Each number is 200 + 20 x the weight over the matrix's rms, rounded and kept within 0 to 999. Layers, rows and columns count from 0.

# layer 5 MLP up, 384x128, rms 0.129, rows 375-383, columns 0-127
213,198,219,197,161,196,186,231,197,156,164,206,197,209,199,182,207,225,179,196,203,226,216,209,183,187,199,200,197,192,201,226,206,192,147,211,210,208,233,176,189,181,175,174,198,213,154,189,199,171,216,209,230,212,207,207,239,167,195,171,233,208,193,214,251,184,220,206,215,189,215,192,183,202,190,206,231,187,209,214,171,168,197,199,206,150,214,203,175,198,216,191,188,190,224,180,224,173,170,172,236,209,181,202,234,216,199,159,231,244,198,179,185,209,208,163,231,221,216,187,213,185,185,200,205,185,185,197
205,179,210,182,181,207,217,187,245,202,184,224,172,213,157,230,199,162,209,207,214,219,196,192,186,192,188,224,193,192,219,188,157,213,167,180,252,206,173,182,197,175,213,209,198,217,194,190,199,172,182,178,195,207,145,199,202,199,165,222,215,218,192,198,202,199,195,208,222,204,204,204,191,180,195,196,166,233,183,155,195,219,210,183,220,192,211,191,167,192,183,208,211,203,214,184,243,194,187,209,184,210,182,226,212,188,240,199,203,228,207,187,210,234,205,148,210,215,180,221,221,195,213,171,231,186,189,212
183,197,206,239,187,210,206,196,194,175,200,201,199,201,201,211,217,212,176,221,192,168,220,183,205,243,184,197,228,203,219,221,182,189,205,207,201,215,253,242,196,250,204,227,193,201,245,197,202,208,204,154,206,218,209,190,200,210,157,202,182,194,204,211,236,171,188,172,203,191,202,189,217,197,189,202,184,166,199,204,200,218,194,206,166,189,224,175,204,201,182,243,207,198,174,199,192,223,186,194,203,189,183,198,202,239,202,215,180,169,188,217,190,166,196,189,216,222,193,156,193,197,176,219,223,194,238,183
191,208,179,177,186,194,175,181,195,177,177,200,189,178,199,216,162,177,198,184,196,218,247,188,200,195,210,208,159,199,231,188,196,207,175,228,195,198,184,230,214,231,202,189,213,213,206,196,212,170,192,193,191,201,206,202,217,242,198,231,191,183,233,176,161,176,203,169,195,181,188,170,204,204,177,161,182,210,200,191,161,170,207,203,181,199,199,220,216,183,196,216,208,211,192,158,209,226,193,245,200,178,195,198,207,211,219,193,217,200,218,204,205,203,218,219,214,166,196,219,224,217,189,228,234,215,200,226
235,195,186,204,194,219,210,192,173,198,168,201,191,186,207,177,208,217,212,199,190,208,214,201,213,201,177,187,161,187,198,179,211,216,177,182,205,226,201,177,208,206,207,208,210,156,184,220,214,179,191,221,168,210,216,196,189,159,203,197,216,175,186,214,207,218,216,216,186,209,207,186,202,192,198,227,167,215,197,206,169,178,226,167,183,201,218,210,185,196,202,200,184,206,197,215,194,219,183,173,182,182,207,193,216,204,222,245,196,155,217,170,168,219,190,216,197,158,186,186,200,188,224,181,188,206,204,209
162,187,199,200,260,192,168,211,172,170,156,200,211,195,162,204,224,213,185,201,215,209,177,180,227,190,214,190,211,237,233,227,183,194,186,195,209,212,201,196,206,191,219,210,187,222,224,217,189,213,217,226,198,191,199,220,196,212,188,224,183,170,227,239,187,203,177,175,231,208,191,182,210,204,179,202,213,189,178,223,190,189,198,192,201,195,184,182,210,203,184,224,226,212,218,213,210,219,190,225,225,223,201,197,162,219,211,190,181,199,207,185,201,192,185,171,204,195,224,191,231,227,206,214,210,227,176,200
220,205,182,213,235,186,205,205,221,205,236,178,211,191,175,243,188,183,211,220,185,195,222,204,202,195,222,163,191,173,195,211,192,232,196,182,185,199,177,194,191,193,200,192,205,217,178,235,195,181,183,153,197,218,213,211,236,209,191,190,180,215,225,204,211,199,260,234,212,210,204,184,181,215,227,199,227,190,181,204,222,161,176,201,209,186,198,226,194,194,222,189,215,216,214,189,207,212,212,173,213,194,221,181,200,171,205,223,198,209,208,170,222,207,195,195,187,182,184,200,219,230,216,185,213,169,167,211
198,178,195,214,195,224,208,168,227,220,199,218,195,192,187,196,185,189,171,229,170,234,204,236,213,235,226,207,182,172,198,201,170,213,177,225,202,219,183,185,181,210,200,179,221,195,215,208,206,214,195,165,199,186,192,232,222,193,188,220,195,203,204,203,180,171,206,197,199,206,192,207,191,216,181,183,207,222,184,195,222,184,209,187,211,191,210,183,203,197,190,204,204,188,193,181,186,191,166,201,214,185,194,166,179,194,214,177,187,222,193,206,210,192,171,193,232,247,183,150,187,223,212,192,222,187,200,209
155,218,200,209,217,168,192,207,207,250,205,209,209,198,162,204,218,235,192,194,224,166,186,188,235,187,223,194,201,186,187,190,236,171,163,193,232,216,175,232,196,190,183,238,201,192,192,188,200,202,231,185,204,194,193,190,200,174,206,217,200,205,178,207,240,204,209,209,218,221,189,187,197,183,222,162,199,206,187,219,169,205,211,162,202,217,194,221,204,189,206,192,203,222,175,178,200,211,157,210,211,187,167,180,159,207,172,222,210,194,200,205,175,195,201,165,187,198,191,212,195,209,202,193,175,185,219,198
# layer 5 MLP down (transposed), 384x128, rms 0.127, rows 375-383, columns 0-127
218,195,207,208,218,184,252,197,214,213,174,196,178,187,226,217,199,214,216,161,185,188,189,213,203,210,219,212,200,191,225,196,196,219,189,244,182,250,215,221,179,213,154,193,203,217,189,217,209,177,192,200,152,225,226,214,229,214,214,238,155,201,188,169,205,185,214,177,187,209,195,209,222,217,175,187,202,209,167,202,206,175,221,219,195,229,207,180,213,184,215,213,173,252,210,195,245,202,185,174,206,208,187,177,236,168,242,209,172,225,191,211,172,175,194,196,207,214,192,217,195,184,191,214,216,216,199,227
208,224,212,204,187,206,206,184,156,203,179,185,193,210,183,186,233,205,195,209,221,207,189,181,167,207,212,163,218,196,206,181,210,163,225,235,216,171,204,213,193,216,207,215,195,222,208,170,228,207,202,181,186,212,216,240,181,189,213,190,213,207,205,189,197,224,211,201,176,191,171,179,215,168,221,246,175,221,196,173,245,234,194,210,208,212,204,163,189,240,190,198,232,206,234,163,218,198,207,212,185,196,176,206,224,176,216,163,221,230,194,188,203,218,188,187,225,220,192,203,204,193,162,183,206,203,210,181
206,180,196,191,172,205,207,198,181,205,212,210,198,191,192,195,183,193,204,185,215,190,160,200,224,191,174,205,231,184,207,163,215,219,204,186,177,240,210,222,188,226,165,214,149,178,224,208,189,169,217,209,228,185,192,217,175,211,225,212,208,178,144,180,222,192,207,220,179,226,208,207,221,180,192,187,211,201,174,194,186,215,200,207,221,191,181,216,191,159,200,169,174,174,224,184,183,166,214,180,194,196,200,214,191,190,217,210,233,218,220,179,191,187,192,242,193,218,186,179,194,197,173,217,215,183,217,197
206,181,196,192,168,190,187,191,207,202,205,196,195,169,217,217,204,203,211,222,170,178,191,211,185,159,166,222,195,203,245,177,211,191,164,181,206,189,191,189,213,210,193,196,198,184,219,204,233,246,177,149,198,180,184,250,206,214,182,174,167,186,188,227,197,186,210,213,190,203,211,199,182,222,173,171,224,158,214,196,192,197,220,207,214,193,207,257,228,215,203,188,188,196,222,194,180,200,220,205,193,182,169,206,204,170,214,174,172,181,183,216,207,200,187,235,187,218,227,199,193,212,201,197,205,180,208,194
191,215,221,205,159,198,188,195,176,161,207,211,198,219,182,196,178,222,210,193,199,196,220,182,207,180,196,187,209,159,206,193,199,204,194,204,190,199,212,242,209,181,233,203,189,199,186,213,202,260,164,193,242,165,230,229,157,186,223,205,196,183,217,209,194,185,196,198,195,229,215,204,186,220,179,188,218,177,166,186,218,184,186,182,204,212,177,206,184,192,189,243,208,195,205,189,226,211,246,201,194,214,219,188,186,196,200,215,204,220,213,198,182,201,187,204,188,179,192,199,192,230,206,214,196,206,184,187
170,190,194,235,244,186,212,212,207,158,187,156,220,177,206,186,263,200,161,194,218,204,189,203,218,207,197,153,205,208,233,201,171,205,245,205,189,210,218,227,206,246,200,222,212,180,185,217,220,228,208,204,185,187,156,210,222,197,180,204,195,203,214,220,214,207,174,185,201,210,170,200,199,180,175,226,188,207,206,194,193,209,187,205,155,227,221,225,176,184,200,227,168,199,224,238,210,191,206,206,200,248,196,185,194,207,185,200,201,153,198,186,209,173,212,208,178,191,218,163,221,220,211,184,215,234,204,177
210,175,241,192,213,180,237,194,192,210,171,188,219,214,179,190,214,204,206,177,207,214,198,199,223,229,230,206,165,255,198,201,216,185,186,202,198,175,169,189,193,170,213,209,206,228,198,202,192,228,194,191,199,245,201,175,198,153,161,206,189,220,161,200,226,216,209,196,203,182,221,184,210,180,198,207,179,223,176,212,222,229,203,208,234,187,189,213,211,171,198,213,225,220,182,239,161,219,197,177,189,206,198,227,196,192,184,212,196,158,200,195,214,199,209,210,197,212,210,200,212,178,204,211,222,201,181,206
195,242,196,196,212,198,188,178,192,198,146,201,180,218,207,211,198,219,201,208,204,200,219,186,205,157,217,247,211,211,207,209,210,173,215,195,208,180,188,163,190,190,185,247,189,194,215,209,180,224,211,213,204,221,210,200,227,213,215,194,221,247,227,200,181,200,208,195,195,208,204,204,217,191,200,218,214,232,193,169,225,195,198,198,200,243,186,195,238,194,180,209,192,188,192,182,197,204,200,191,197,210,198,227,208,196,215,228,219,213,218,186,182,165,198,187,210,192,196,198,206,191,184,210,238,238,180,169
197,185,188,209,196,216,214,184,209,193,185,212,185,182,221,192,186,216,194,213,208,207,221,202,176,202,210,194,183,159,155,177,183,198,198,182,213,205,215,179,228,198,214,213,187,191,174,196,222,179,205,208,196,226,166,214,237,222,215,192,201,237,175,166,206,195,207,172,188,227,207,212,235,179,179,182,194,217,189,203,161,218,218,205,199,209,178,226,174,191,191,217,201,197,189,149,192,136,171,227,208,204,217,188,208,203,234,201,196,198,218,190,208,164,217,202,187,187,166,179,188,164,200,181,201,199,196,167
# layer 5 MLP gate, 384x128, rms 0.137, rows 376-383, columns 0-127
254,200,215,162,213,206,171,216,227,180,202,209,214,183,192,197,241,187,194,229,208,217,197,208,206,207,201,199,185,204,223,238,162,191,196,179,227,218,210,196,190,191,173,171,192,241,201,224,201,193,202,190,191,193,193,158,198,198,226,207,187,175,202,219,223,192,218,206,222,208,197,247,219,186,201,154,199,208,187,196,197,189,208,200,227,217,199,186,192,174,211,230,185,216,206,204,222,192,178,205,186,196,187,206,194,222,169,202,193,197,226,206,201,194,201,192,191,192,220,228,182,206,274,167,167,164,189,244
198,207,190,184,208,179,165,203,182,211,184,157,213,198,189,182,197,191,219,208,183,185,196,229,212,175,173,171,220,202,208,223,192,194,181,212,214,182,183,229,223,189,221,196,177,243,185,214,220,187,213,157,192,211,222,166,173,170,175,206,202,221,220,211,204,190,185,202,214,178,203,194,201,184,214,189,220,222,220,241,190,240,184,173,232,186,201,190,162,202,228,190,194,221,185,202,198,178,201,193,179,226,200,188,192,232,175,192,177,207,191,171,224,215,185,167,202,178,200,197,190,201,192,199,203,169,209,206
193,193,219,248,193,172,181,200,187,233,218,190,194,175,194,191,226,190,207,185,184,200,151,215,206,206,205,163,194,203,204,190,208,194,197,208,208,222,232,179,226,214,180,222,198,192,184,202,202,203,203,184,189,160,182,195,187,188,166,194,191,209,210,195,235,210,174,201,225,216,210,227,195,202,195,197,217,229,170,214,211,220,187,197,195,187,220,170,191,192,159,229,171,215,181,183,193,198,204,246,213,213,203,191,174,207,199,196,166,190,201,193,205,174,210,181,211,195,191,187,183,201,254,201,158,170,189,248
179,228,218,219,200,196,206,164,199,212,191,193,224,183,218,211,173,157,204,200,197,196,186,195,206,208,213,173,205,196,209,213,207,189,204,227,204,209,165,233,211,204,202,239,211,211,207,213,218,210,196,172,206,216,217,208,209,214,186,201,207,213,217,199,217,205,194,201,217,184,205,218,198,213,203,210,209,167,173,173,204,176,194,219,202,183,221,205,206,221,209,230,210,229,207,199,238,197,191,254,194,210,222,207,191,197,182,190,191,228,191,201,226,178,225,202,222,210,190,206,216,208,206,206,205,185,188,184
216,200,193,181,159,202,212,184,210,203,202,236,187,215,186,173,183,179,198,169,198,182,208,201,172,219,155,231,203,196,209,235,195,216,199,197,220,239,189,220,221,175,191,186,195,212,210,202,218,191,178,187,178,216,209,200,222,222,173,228,243,201,203,232,195,204,200,196,183,214,209,218,214,187,226,189,186,179,207,191,208,213,200,189,230,184,204,165,194,165,221,206,165,219,169,159,226,185,185,190,173,197,199,209,210,200,176,235,180,194,234,182,193,207,177,201,227,205,216,191,182,237,221,186,209,204,239,222
197,237,189,212,218,178,171,201,173,187,191,191,196,211,186,180,210,196,182,165,165,205,217,183,192,195,225,217,241,198,229,215,212,214,203,204,192,197,201,197,197,242,211,219,209,192,239,199,229,190,194,165,187,219,209,227,213,193,168,199,210,225,208,188,200,209,186,211,197,196,195,182,190,171,194,199,207,210,189,218,222,195,193,228,192,188,195,174,192,241,257,204,195,215,198,206,203,213,159,190,189,205,208,188,189,223,183,204,183,202,203,181,212,196,212,191,239,176,178,172,221,250,189,212,181,175,222,166
217,220,202,193,186,185,219,204,173,180,183,204,171,208,195,207,201,196,198,205,212,207,225,211,187,232,184,224,230,207,192,253,187,190,208,202,170,193,206,163,194,175,221,218,177,192,228,196,238,202,191,207,205,178,213,187,201,206,184,174,221,205,217,154,175,190,225,175,145,193,210,212,185,184,202,212,185,198,198,183,220,214,211,235,194,215,194,179,184,198,197,205,194,194,230,213,206,189,184,217,218,175,184,215,212,220,180,212,184,204,197,193,214,197,210,231,197,208,214,224,191,193,217,209,217,188,176,173
183,192,209,241,193,198,206,191,181,186,168,188,200,225,215,193,172,222,233,211,224,204,214,234,216,225,210,209,196,186,200,187,224,223,191,189,195,199,186,179,210,215,187,184,221,239,172,235,175,199,162,216,199,217,206,222,223,198,190,175,198,230,187,192,200,198,232,167,176,222,211,233,209,191,222,218,219,219,204,202,196,223,197,208,193,207,184,184,190,197,204,171,185,224,173,197,233,208,156,216,207,213,200,218,230,222,186,184,218,188,218,196,206,200,190,207,173,226,197,184,181,243,245,208,196,198,198,187